Part of a small language model's weights.
Size: 9 layers, width 96, 3 heads of 32 (1 for keys and values), MLP 256 SwiGLU, 1.28M parameters.
Architecture: RMSNorm before each block, rotary positions, no biases in attention or MLP.
Training: a variant of Adam for these matrices, 5615 steps.
Each number is 500 + 40 x the weight over its row's rms, rounded and kept within 0 to 999. Layers, rows and columns count from 0. Numbers have three digits each. The size before them is the row's rms in percent of the matrix's.

# q: layer 5 attention query, 96x96, rms 0.124, rows 0-29,32-61,64-93, columns 0-47
# k: layer 5 attention key, 32x96, rms 0.105, rows 0-29, columns 0-47
q0 042:513519520493417480507582459500569478566480451502471474564420476514543453510533459514468489475520467529499503440469541460484499571474525507514515
q32 010:522453436450485558504459517475534548497467460434521571523469391597474479505464497440523509515444505502484483454566449556452572569489492517527488
q64 145:544466511472388505454465503375456534486503500496522467498520513507530508497525442454481506515567530572492537533435474506465489537464570512523448
k0 050:459588509472456487544490459574524503464502412500508537533542500527447448586539420525498519444519467458500554552440459521480495527462487469493479
q1 089:471438527507497508480506569456523514451495484507517458440557525453429508505464583477508554585467542497488540520547480514485497504562495529576532
q33 044:453508466447525445496513530502529490484501484525502458457542462513442509560511466502483527593464548481575541444466525451554476465482495524579533
q65 181:567541540458550503594429515492501483431506518481515460525509465485481514545508431430495527475530496533496544498508490525541411421462572549522521
k1 043:420555482507496502516530527569496511489516498586550576547526452488445496549480479524483494496437481454472487521483418463481462587524477466482584
q2 065:480505476504560430448573470479563513528544477495513448593476580481555428458491523489491474453605506499505483525506515559520580512510495453490517
q34 039:507514506476531450498502514520531492523545522469512476533478571484512441394493503506485462437546496550425482482462503531463600556524526472497462
q66 288:512474514478536488501433495490477455526525506522541475551460544503516485474574422432482500467562512512483534483466502588481418447506577509465383
k2 054:507461523486480465564452447527476522554474574524448571406448491483438481507502514569560424477503435518532465474516510423517443525488435495485449
q3 104:455476511446492479495519572538449525567452556499524574497461496440413556444536518522515445523420570537501492499461467510521472547520519486482453
q35 089:476478472434514503447529559514473523495407513545480570539491554418486525538527470543457481556474506487534490502416516522498489479540470530449451
q67 065:445443503461433487459475538529428537518455481487432527458484450463399458562481516489507483572423580501498494463519464530534562536536558476519468
k3 105:477473458526527510471494491535525462515446500522432481514423537409469484491412532546523558467424486472467493502435513478538496469503511529471463
q4 046:496393473504565464410550488516538483514544501491508556492519453499433465538432527501467503469529583540498542511569477507546476421516451525465466
q36 012:432457508526530508522529448498535469589518493482467531456534482547491453675486532481566501471479503496522503474461550490493440475511439496539511
q68 170:543488513432463506495465566510444497540529466441464492492562450471532544535481485406567494484527531576460524488520500514546500476493575498503480
k4 046:578456553481533484460527510441483484544519438458534412545497468494460543529503532467478480534522577543476508516569428549547548410547571512541550
q5 032:498480510506447516516390579524468504417466469429425492438494499473486544571503485508477486584451494478476578522472499494449480461579459526539459
q37 014:522557521456535456567468545553467520511463514456506512504456547483524463475535427523476508569466435482483465518492487495512500435523484524484434
q69 178:525535499511523509532525523520523574470511509437454517473522441484500517511419576550510486505483469470515466520561481415571561526501407498515610
k5 041:463499517502448518466476504519497521478455577565516585442482491496393465453527437523469504503471452429519528504456477411461464509502431509536511
q6 071:444477461561450471505514567548502531569499534480534492459546486481478515426454557525549517559531590507478475540502442513505576544542457485558564
q38 038:454468536547459481510528521587525509644511554524517546390506497520483505413448504523525508503537568527472517528482446500515522581513484476524528
q70 103:445501509492527494479487514527449555540492539444493533402580468511430548453432496512551492548503504506485502475580406503488516529535473466494515
k6 065:436537471490514474525486533516470543561490569559540546437491453462428540456496497560482478458414547477498452474475395479452463554495449454518547
q7 085:510516561533531526507533547493499533447444538468493549484460494539471453536463425532558473611510441475504453442471466516490436443515493474438500
q39 107:533530539499561570510518595513492498474461570451490544505477490561463454513465476486551455600538464517470449502483420524508464470548503446481508
q71 057:509456532573520539603548521434455540497453510500491529535521557548479464536496539512541556559542449445483425567489465505539498470472553515499510
k7 114:554509522484467506452498541483457524482459535486470498488469597482505510516446471523559512498514501490459468437470478481539461493451547479482482
q8 081:503508546536471466490410449476469513506504493462547565504521506494489493508447452512505545498530477530497427553516523484443436485465485452537431
q40 103:481545516521467412541422464507475472475485469456544529486513503493487461506447485497463528503535510498538417571570506500465439507454518445503472
q72 059:440545460462512480482435518523489485473427457515518470483500502443402520507421447453518501535454552506518514475567539482498494473509523496466490
k8 120:454530448494523486449458494556489469443486501500598577427521518466503475527505595533460483531531511450557502502551549530463489477482463483510515
q9 113:516567544531547475482449488523435533466438488519499540444513470536450495525549485491520511541503468413514484489532505524474451478510419559556567
q41 109:513500531484517414441470467550434554519467508538531517487549495488529488536524464521514490508482489432480489480573519523516407454477414556534538
q73 082:486493519451492545493454509466462518499409495499513531468521501601426508555550522444484463517539563511468522465451506577475460532490488510486502
k9 096:522577471443479495435452545575452492429466496497475550460547425484468542524525471528500468472592459447466533496525538464556457463482494502516452
q10 146:480477537571566570455539556442503560541542522510444557446566528477452513498525494493465472538445539471517522482500467505493472556496460500582509
q42 111:504503460571494607577562453517541518488598490476429470516473490499518447481455519467465476441530469482437539514474514459497547506490534483494506
q74 186:502508500506592509579506500538535465522504477446493490474478442511502463472491496464495511611514478525507479455539526517594473441521546545575560
k10 078:457437501525544478552581484446507455552544521452494446516501511461468496446457508465490532524464520616550464484520496561429538464496528534506508
q11 094:472565467502524535518540489521452557504506523535470524482496458472482552503422571493467471525456491455481496532519506459510563570553427483475562
q43 091:504512455498537508523512476522464554493508537555468554430543456511479545490428540474478475483471511461512541536504512474501567532529436481478571
q75 062:493453529529453556468519475458464500495517476537498530561466456512471558569480484472441507430512451502477504523501564487474505516480416497459504
k11 108:477548444518481536496478448465426514488408523509404542498461517486428568507438524467497472470492479505504549440467481520407493495475505501528538
q12 077:561445478467512496459442469562423551442495583486491426495551433532482501525473515453463473507447487585509524532518518451505486491491529521529466
q44 096:533448516492480499472481429543434600474486587484512429530498443507528500511424477513491512478491457555472536495477536484521495491485502478532524
q76 057:521465490536422589532447491478497475414496528479526428444455540547528492573514530497419484474548521555470581525501580475512491511462517532492518
k12 124:452517519490449487461404510529491486484529469503494474523586503452508516487473489474473460535479500560476482555537576515498504456512526476555560
q13 079:548564554511552508520546547557489473459500571485515543503577473495442553490549493479483465517455564549517526506500490498502480522483504432477414
q45 108:529557566494487456499499511512506438490529545466507508488552496542481570486501473533428511477454557549514509547503514480537483448474511435456467
q77 064:575500479488445498509454495519472522408484510475521546516458513493530514483449507507550453498512514515452456445451500431487544551512484524476517
k13 122:482566517490543568492489496455577556533463544535528488509547567504517542558527570580514442518505458556459554495476481506460490457487493521482472
q14 080:461455443540517534545562370526532479515495548491489460526431532523514518475478496527439467534520473491469511438562523573500520500536514447435524
q46 110:471484465536507556505581422499562497480500513462452471536427499581492526496520485540455508516478434478448529441533502523475465465507479460462524
q78 065:493503548520544523512466500459520562569463543551527555498453511535475486505542450539492456502508524514445539464495576487405454469496475531465465
k14 119:541505562504479533587467495525516428509469525500464440537453481449467450522470480489519456559477489506479536453513540592429524496484436449452497
q15 081:449547525572551515444528457510516542497454521488476512476514514553496517477423535578532460502508533463513512480518451450567540617495474508500560
q47 098:478577514603544459442478437490532541495461506469498542416467486562466494504421480552568457516521489494519500507447464472486451525488440542510546
q79 060:489444485470439494448488450541470529531484516511503548501500568480537560429466486572530458506465548601520459454508486460523528585498537523487428
k15 113:458553536513520496467477466532506401536429569494528539537529522522492496530506433496436473554399507485524479464498449482522504449536493540530523
q16 116:513518452530539524471512482524557490482517468467491460512503533488588438525486508486467486537518490414533537570506512528579504438479409520480501
q48 096:479535510548567504474519569549485481490541554439507449488465459479464450483450573507490487553485516417525557545563565472615502498492400552479484
q80 075:542508496520500598461496484478555523428561456490526448466496483500574507532451487486502504595499523424516525509556575460500530466440485537452471
k16 104:484511429507525556486483527556542505481525461459534496519515508484511490485423547446554491570493491508489560521510536492589533448511563506450458
q17 100:450482530464472512520486556450494483535518508438464556456492475467468543463414548495510425471494477478477525500458473461518527576570479464465418
q49 108:488512545481452447500470536451508515547548471397433521459502480456456511514396485543482414465490458472448541492501555482495492510550464532430468
q81 063:469441459564444525520489525513453475469520529509477564533495543554444509556505467508491516445477437469526445520469522477481465429432471487425485
k17 116:498516553529470514588476493399468456529511571493505627508547514496512526544486552477463449517517475441489477564486517401567548491527566546455451
q18 085:514545497456542459549495501513428468457490533482484557421534424489458518520511478490538494500482462535459448526517541498519543531456579546468565
q50 105:518553482498553500555452457497440447525508531445466514443578462466505513516482496442495479515515470531491446513514562507565555502445544585427558
q82 058:489463483516509493477385504551506546561480495483430485431503542555484438454548467508536527440521604563510475506465595532535521488449516568466506
k18 113:482443459511556528489439485508458498502477517472522525489540501488525521472541471483513573469488479552556496522424506530534609500476506509500580
q19 090:582548450523446557398501459523491518521555551523510501524500496521577496483465509528468455531514428436562532469474498506438485444461490505469535
q51 112:550537514495479555433541513572434502511576565508517543507500539476542517501483489512512431515506464460548477441451481532419502504505526456441570
q83 070:513464454506527493504524536593492458524537489506479466504548492485557501583485470553502503486534462497539486473464521489542456456539519485507588
k19 121:547565501511532424406548536509441481510492539561530466587452456500503556468524488547539555510463537498491550477486528513571478513487472413450550
q20 079:501513497455480492473501483547495505498562514513400437553527496477537485505483475463453477506503536492524491501489570578510445431492574560559444
q52 097:539524458486533530497521483575466487449591554528373450521529478502503493478503481443474456467498516524543462495525533567467443465493558551565459
q84 048:469451481535536487459458493496456544532525525493496476488575566475560505479455550429483469504480485471527433555533520531523481494459486468431479
k20 109:506493583484488508427550435526472508496485497368449536530496474514504482473506541472425497507470476555557572473532481461513477476567454528521492
q21 138:589529481554514533490473431536498465438440469557469518497528530526549466566519431496451532505502433420546513474394536526482443409496484527497491
q53 091:509434452522527458484508460553506511465463519599462516490552527503463529526565470499485509485469529489491477499426529499489479512439445501524436
q85 090:518556475558545593456464440479437481464550487500498482477558604472476495485481533499479535467510425469433520502453472524487524484474430518436523
k21 082:479455459514527449506573475562528482523434492446467479513454525445509429484517448537449509474400527476533447426472494485484499534496467532522476
q22 076:481509494494482504488566517535491513581528495502528532477498453488455534459514596547498471529467539455453422517523515455577571596511421404529564
q54 084:533478501539487542514514500567502526554490520525544526435532442494485551504534553545473488554459510448461401513488552465521513541521456400523561
q86 063:469478516520397497511563541488503525518496528559482503472497494476517541540559594562469465539495535498555521517471565456500498595460472506546559
k22 103:491475572482470446568509513495450503531501496540471488468537454513432562499553541528471519476398588507529490512487517493498512554433474404518451
q23 100:517494497544460494528433460461487477493468486459482479512563542476536455561546423504509530545532419472509489503447501492472499420521473554495515
q55 094:424491490532454527533467482440509486508488546466488516506532481475500496526540456562527456437495436487481487549410485499520549474552489512492487
q87 067:480569537525458516488552466506547476471501462495548468473468539535510503514498504507500523540525446544478535476545453433504506498449517556507514
k23 107:518535493437532485569495501540480440498470515455529501525485530509469479477442533540511478468513515542502434563486445455468528464547518466518488
q24 234:502519492524474534494528538534467529465487515515492551441533498525444515525462594531521468514429504424519493505517467425511551596482404468547546
q56 118:515481537423568497561568552487496468493591544477501440532503487510508484474463516440482482517503485502439455432486531530544516474528580476506528
q88 210:441459525462526461522506519501597488547522494440463457478503499479508524431512590508531510594510534561522513496566569476599560503516522471530488
k24 060:530500533471470534518574464472535521520475429455441473527520485622575472507581553467484518514538554516485568524461539483540516520513560459554511
q25 103:505464540490454453468529450443518486458460440491425452509572518502554509579520413454483532569535419526472552421484534539457529450432488537496550
q57 101:465458549413451467435491478469490497537449448455401465511555512446477588522519479489461474529463469553526550398457550557454527492447482511503521
q89 065:485449506453529429473475488497497486519527460504507397474507476432537538484495419463563484547483533502534496439528456524524500445475534494481550
k25 110:543493553545417541508472493392513460492521565529500496549532509412541531533555491573471428481519467497462521483451519418519498505459490528507544
q26 081:492510521455441510496504522539372514472481485542518506472479436480405528506531437469494488458467525498476565487512506494518463472523501484546465
q58 083:471498513495475558522490510554411495561516529502516502470500523486464500463490429474499461436514544442482577509512497517522409480500516562501471
q90 056:478542475484404423504459500523421492551526519506514520489472468484429578433524489555532498466441583518537475506489450486494471489508525448469487
k26 104:472482516499491539532483554552413551542492507562516562512484491480471474508463462506515518481514470446482491507419482490502433475575520442535472
q27 098:520517482442462450517523474441513501506508437551439504462418529500499459566499425516464570581553451478520507476464549484446478446594502520467547
q59 101:543465509426476476523532520448523532465517464548418499450385515561450540566448502500454552557550505491518509491485541464489510480601497496467568
q91 066:525529555505522454540531483454556502483493412492516470490423434513487511566521456439457505567494492496550540484448534404533535459513489560516577
k27 113:469487533491508413519529482487580506514562440509385548485479479502487464554557507449476504470451470448530487480464541494576497513546532522430506
q28 111:453480558521457490498533582495509539497549558505438510456497425500419564499498567508533479521449533457515496477517489456504575591512437436524510
q60 088:451462561553442513505496553511538518467559535510430538468527426495442540498544542505567456519489517441553501526513498490480540548486404438538512
q92 064:424497484519483529453473549467423526497500566514485565501497432501381520559537534483493517499432522447446479502464521537443477549518493466527453
k28 111:505495528540512490449514542484496544497562519500531493515521514493456567526507434544454510519518499445507505468521509508540443522503447503541522
q29 074:474507483457480450540510522475533546537610546438445459462491514499516492507465575538558510616545501538488457542564502524533524525499494499528554
q61 100:465519475445481493510522511497566503494568565447452467519494559493518482482499511611542497569572499513493465566571487546501520509512503511507539
q93 070:487519476469454506461540494524496510515573530485512490506512488508503481492482551630509524536513546543490480506527488490535596575463466582526547
k29 105:511542494488503457482484496543499527467576535477501539474440484422519465469499549586519501488599564522460471488557492540497507538506554535507538